Weights of a small GPT-style language model, trained from scratch on English Wikipedia.
Architecture: biases, tied embeddings.
Training: a variant of Muon for these matrices, 8527 steps.
Each number is 500 + 40 x the weight over its row's rms, rounded and kept within 0 to 999. Layers, rows and columns count from 0. Numbers have three digits each. The size before them is the row's rms in percent of the matrix's.

# layer 7 attention key, 128x160, rms 0.0937, rows 0-127, columns 40-79
091:589542519498500534485541492536466511480476531472483534503460541482473525503503598501513525579554466495520450453447497484
091:509467436531482486487546463470479449446589522470505513601458500462532554571515562479532510470524444466484482528550576532
090:484503546490534506519496540530506506448473465492491537501452473539507463467481466513513466497502512531473521435529477464
094:487403509522478478492496519518430486532493408481483537447566544467560444508465455536471514405520472515420515449547412511
100:491535463491543570427452546559515511483465530523551477436537489454514487538524512591515495475539510416475426485472575491
083:475564480566521445506590536593513449517556483608550520544472516478506494477542444566519468473481522548536519505535511539
093:466491542447501442544488463498490534516542507494496513455617528463493487460507424487526494491572494527486537449480510509
089:502466412536539588517497497484520534532527435507431433519463462457575473469550504553504538428523564443466556476551451558
087:507436467526455456476450531420501510449506534547445489470507556469472568527517575447546461444497545427544531487461471566
092:530481555533594525538536507493477477501508400530502458560542507494446506509484472556464500458524434548484491509527447600
086:514502543502528498553445530487536520567467458457517474497454512496459513439537621500461484417430506519565563412498509489
091:466503502523474457455486475537481522542516475541415541509457486542563520505431443449489457495581491551546579527530476451
089:502484481449507559553489452485437518510469503482566531467526488465560417517471444521434450457555608502538534477440502536
101:604514543573528462530474501456516466460450540524445493569520455460497452529543399450515498475487489560532489471515547481
090:437480536517518485456510448471530374445500506552494474526533535503444540505480472519532501490504571434547422541438519487
099:481514419502560564478545493497520530433446522430518514522543449436505514465517538496540524521527560552536524555414591486
088:468562577541477460530511566564465531448533486563423461466554473481564487447435449477487438534508479476521494475556448487
089:519504503617502533480442470435458424490500562478469526440511517487485470559511454479511482480494486507460480502458525499
093:448415497491464473486455483572516526479461463535527470570504471539508554538445540480461465476437501561444514521516565495
085:536504545474459483548480452540508480513477561435575470497448467435585449470531493455481536509483553504479522493496442579
096:553476541535508495491470488555498526455509477502559489564494535576470466495477431534435457446537550485426518456512514503
091:541505515499465438482492543498511413471536528528529486445417503468483442539471483513463559500478459499464489544528488505
099:498468458468463487453550550481487535536456502488489542524481533492551482447429472557515480477456584505554615579452458482
090:500471452534523546470539471440515483452527453438527503506497511523512533529461473530522490454436572481554501462501537552
091:580470454436472455493517439526479543536458466466558557515540479499474465503480451519491522514511463457525545538500439497
091:540532533484480414497509592471452497515458513516516499475469487489525585567501454518473479459522454543537503552483432504
099:489500553503554505554477531566498473488541449503513521551454538531536466464486554472526475549489436502490487487498525462
095:545538483554518445508496496481509522461432528475490529540587448491443462494498507482523460446420486493492574496429404472
086:519490542494481495538522513514491479535514567555516499465428514484502507565465497580485509527574479561521490611491445407
100:458528535516466493491543573493548489469438526528468471471469436524491516438495484485494453480565485578527498554572503535
103:478471563554437492540481550405500533553474513549524495461465443537549509492483459534461478540462539555466536515527531515
085:552478512522498527520461445529471469508550584531509386506430472478487537453473490474563492441560454481502489441491500471
093:532455501575511516515501510556479541459552516501520444480535504498512490479548545526526471462505516510571452457596466586
095:485541479478563480508510482498389517560509553583454505454587529478552540437533509495464469452427526487460519499501542644
094:485424538519493417559533451540495577461510470446453585525460484516432525488500530485494449546491502437525513548492472473
085:540527463542525490488514475516545467559530567525495485501502462532508436393485505496498536526535534474483484453562547483
098:545511502518486456539521566451502504480556474505506465527560442596547456524519611524536491489462500491525542452439530546
097:474528524461513461529479588505461484536519465552436467465514495464517479456457478445480560510520521522477503495508509469
094:554550555470475530547495449544537492514534557531504444501528522488513483533502401539498545462456498548472481489489487467
086:512433517536594520479530492531599503538568485549563559484470522509439508478519488503491486530496497480492468559506483490
088:539488535554485508512529530517488498513542489506431511492514541507451501514475513474503490517492528458412547525580504555
088:513436536477385520511498586512529530485505503501550434444504459494492487442546447450513474521496508516493515573446485486
086:554416514504493532505567514480527544531481568545537499482513509542545474449478443488460516466473570435535496538525444517
092:472510481517466488538577522458463427569485528521515554513514513513503507435487479542599489515567572467495554423459421514
086:531500534480487514450542516421484502530467476460485451425540449422496522511560488500477509505497493478490454476502511515
098:465495475505490437461466494551552390516469537431508473525501535456461458459529526483492503462560425493449539465535479433
088:435483493492531454474504512612495519464445494534479552454471446542555437454494531530429480520487502530509537502541510483
090:538515484467548442502543518487549505497483530486482541467541506449541561490533521477526516413497569593444558466493448514
088:463558463527526441480431454460476471475431476523481492419518577490532473521452450517452584455500504519491475441492485504
098:575469533562541514421526497474442479497441467460543497547415499536544517549402499569493501494503534471470521471544450495
101:496473479445492550491503498462431563566525488538434565500529452494466552496481536540491480510468511537492498517501526494
089:527496478500456457531448516502577516475502523515499477491443598498466464457563522438525538476518518453410518522490496510
090:489502534485467480475503572469524525489487497526430480440605481536466471499511543565460509543523512468565473544507517439
095:421512454505422445517474516484490497569491522563497498567502466565466468441505487444439551543547555429456516447539490509
093:525499439506514484467503497474540491502547482469541501444509431552545469555517539479542503566496479493454516531575456386
087:422501509593519514440488452457525574524545448519504488590487570454529504540502499518451512562470532440473512495512434525
089:495625465432489478515452430489529519482486546525472495543555520500475542488481538496465575516495513520573515446471508504
094:573484499526417492473517527426484486514489525479515514556505509518485461507493477456510502536553456523511491494511532473
084:513546574487448492509487432482549541510519557461475458445533489483531567474502524481495500598521520450519526499444535534
085:496469460507445475454559435549633589540497419453461515542472444496485482570531509503485502521493488491513503482515560470
087:533478521504560512426511521492505541580475524532470547491582488441576453548477408494518496470432510500554459498453505528
095:480412522460565526547484559510469472533463594472532531472457539513548545506515521465431492497478552439491458565475479513
087:499471518463515469489560495509477516536522516471519530488496551505473438532542467389539491495442449480515556476542542466
091:586492527513507525460469553540413475504499502521533543564462466472499460559462506496548535539590566429444507529516526469
103:490515540488542506544465477441485455577563520516431477450486533498467579494486471513461490570428505476495509542496491506
106:411551493468535474528428585503459466512519496476407503503477524496565450475480488526524582535478417492534528441595481462
107:454496440542551551473586568505435507536523518476517466488519494565551563457463531527450502482492532547528517544456488479
111:493506528526467469428529452526546491535510533511462530525444525448435529466559575516496512502529531519471507500515514480
111:493498570494582445523476513512522525483472514414446466515448458421434549568537514544510478473578504492532461550576532453
122:545463463525519462482573561484468476485526546509472473366449422518493446505465461540547553501483499408494539451508437407
106:532554502435544540480539515513498515547534543531514539426514458492581549493434541584511436448487558469557511520479498540
109:513463488469432542433523511538478497482477494495527519518560492463440549571525472425548526434455507506557605506470422550
111:483414478474532565517431527512477538512482494552514481572564479498480515415450502452423545496519517469525563565541504497
105:601494422506543487535506504501452479515439508436479475539490480489537444521535443574484538470501506567458477459450492551
114:504454516442513515466542506438458473477500540530549510461480492468468524508424449524560535534555526534511555586542544495
108:416495495522445479489516540510420508480544407553495450518496521495585568527482521452502424532566468496451539483498472582
110:545514535502599513476493511503518428481519467522469461506455517513470496531502482545568542497511527499439446440515525468
108:482540502519453511459460529566546470510522452530438476500499555499449509521486502559521466536531486510513472441445504560
108:478546535585448547499490505466509505564437520507456382504473425469485514508485499562561442499507526508504468523567471474
111:519497484443544475534521459415525487503541458484523512456519465454510511531507525510518437492505538464552448448509416501
105:509465516531494583424470522479540483490561517528476464538484522549538499492425522480502470446502519480477485514576550519
111:585490536484482525569481544505462516451500466488458506507426519541503499500483479436452532451477510464538544435521496549
102:527496469467584522491464495536495519475497476508455507451509490558484465480486485537487564544446466559599487520466537443
108:439534512527503488518534495528473433588475497447534532456500469468484529485581446560485549497528534494521480515394519558
105:544525510478498473516505518486507524497495569505521519488590436460534536479485466489478562520524571487491539502512486553
110:469517540506448482494496428476445537523486510517512471542542576530532493464512480466492458502557546435552470490526465534
103:502461466550509527527493400556488502517430511460456554408476558474516579546531489507518525516485540513457494500499510556
104:508535477519458479485510530450557502547521495482451465520582500451495536501492505489533556440468592532538518519477453496
104:496558495540478520554525480516527507524464483461485508477547460530487488498516445487460465556474507449538529501472450532
108:501469490456488441440503523450525580473456537470482515517535520498520518458475499517534503482506471457507496431446540504
107:502527497434515423520548521496519440479482531506474556496504569484467511514510461462530457497508491466473544526593556481
105:492487467469589432472554567529510526498524436546460524491540442412457539455527522504491453447446501540428532556394472546
098:524457465478472512527573461508521478535469484435495596464491476435520508414503547458506508504475490482491491485475507362
103:486479505515545439496453534504489523512474395528504558488466462447603520530531497460442465474491433527496525518496446583
110:510507504517514569486509514469494433516447580508546532451432427514470553508431477472523503553465529543505408559449457537
098:485483512462532499565514531552520482527567551455542485526437508512561555467509482425479515446497527490492425487508515465
109:550491523499469523470461567417470523436441472473447532469518470531509524536518468438457529427482524501461506582547471435
110:491432526454491535543521521533475506536503492554546496451517505492481567508481557508483556461473517524456524452515534522
112:508516501509484500476534554533434480507497536537487489511498553510535473454452497490592489482591481485549509493447420431
105:527516396497520557536543485404521493578540490531442503596566533485484504452459537404586510545533487438467443539489468533
103:405496424524548473465522473470462556516448499449462507536468458496535452515539471577478471499440590529484522581532545518
107:529473507524498544548512520513550443490523505454531398539511532443499507598465538506467519431517387543458499559565483431
109:570343540578460472480547496459436479524519480515529531524442526532486489585509529531571484477485459453523506620524504465
099:541519499499510500525485535483499482445453497425463530562455508498452515442571480447410506503496480465483529505534493540
107:542502527545503503486474511479450506463492578491568436531466444482467508402554481431494598421508501492499465478449553494
105:570478513492518422432488454540432460584496472508528496508474451503522492497483445515421551491519503505547516516494485504
124:466537433477591483499472479514517446514527510523511537574507528517449569517543495487499472464482507419484496502517510517
118:435529467479393533491533550521555504488485474501491536431415560493487468498520532504522464573519555531574470571499507475
111:419503547529520546525553506516449465494505540462483532592488423500536499529490481479432494473458426524490472514505411521
105:492430513492479457481525480413539497453507492511491473481502454530571478505569413507526571453544564396511540531473544444
112:538506466492547519529483528481402516531483480531487530484501582467545536472482544521445527440564494454483529434486565552
103:504427461538511489533485449468518521498492568533447457488502490499445554446492441516536484507509438576482591533522451437
114:458494477405495540468515535501473534549482601452494457471479512508593498493415522484522422455502526521483498514478492510
109:545515503455530587467491540492502565566405533492559512540455526498479507516562473521499465499529510485512529504512487462
107:497430519528501510449487543499461494511450491466494465490536522509444487488409530475517497464481473546532506464392485479
103:528543533536494512508566509503512472546455442521501502458546456459559516438399432462540477505496499513553484491470568514
107:524441500494437563518445454449510506508475539568527502479518511505504493526500495593485426516486515434460492501531425513
109:506478535510589514523462456488479494524426544477546424516538546532426502416515440494520543433471521497555480497548492526
108:518539466525484508514479500470466442504521476440498497503502513530516544468521528486507550483488471559493532526477433497
104:503480474522464493511538521522504512549468522560503441519514512491451530533461428571433544563483533469489474533486488495
110:551574483431444474480501422508473559472516562452513482472483403480449514458442470417530466544502473547503476584522492461
104:560494482454484572486482420504521482410510456483472435476483455484486493577500475578516509397553550497496506566457536470
109:533544383522491500571538515494518491471508510525495499424541516489440462457546570474528517543488569518530535462535549522
103:447523469417414455453517483486436467523439480569569392535500445541482533501512584428587486466504513480483493537514493526
116:516510411518472547538490538502531469495529474529606470538509503564462487442500426539560474490489532461513511459548483485
107:495503489535517462559517559532541519497502528519449487507512523538513515506475524579611562411499526482427459499524455543
103:484478420456532500530470535510571571545539515536514496445498517536549570482546540517474460514534532583552476520507487448
104:549560497536537500442538444419574483581498522530539445475523460524443496521470522449484548401495480499497508441565429455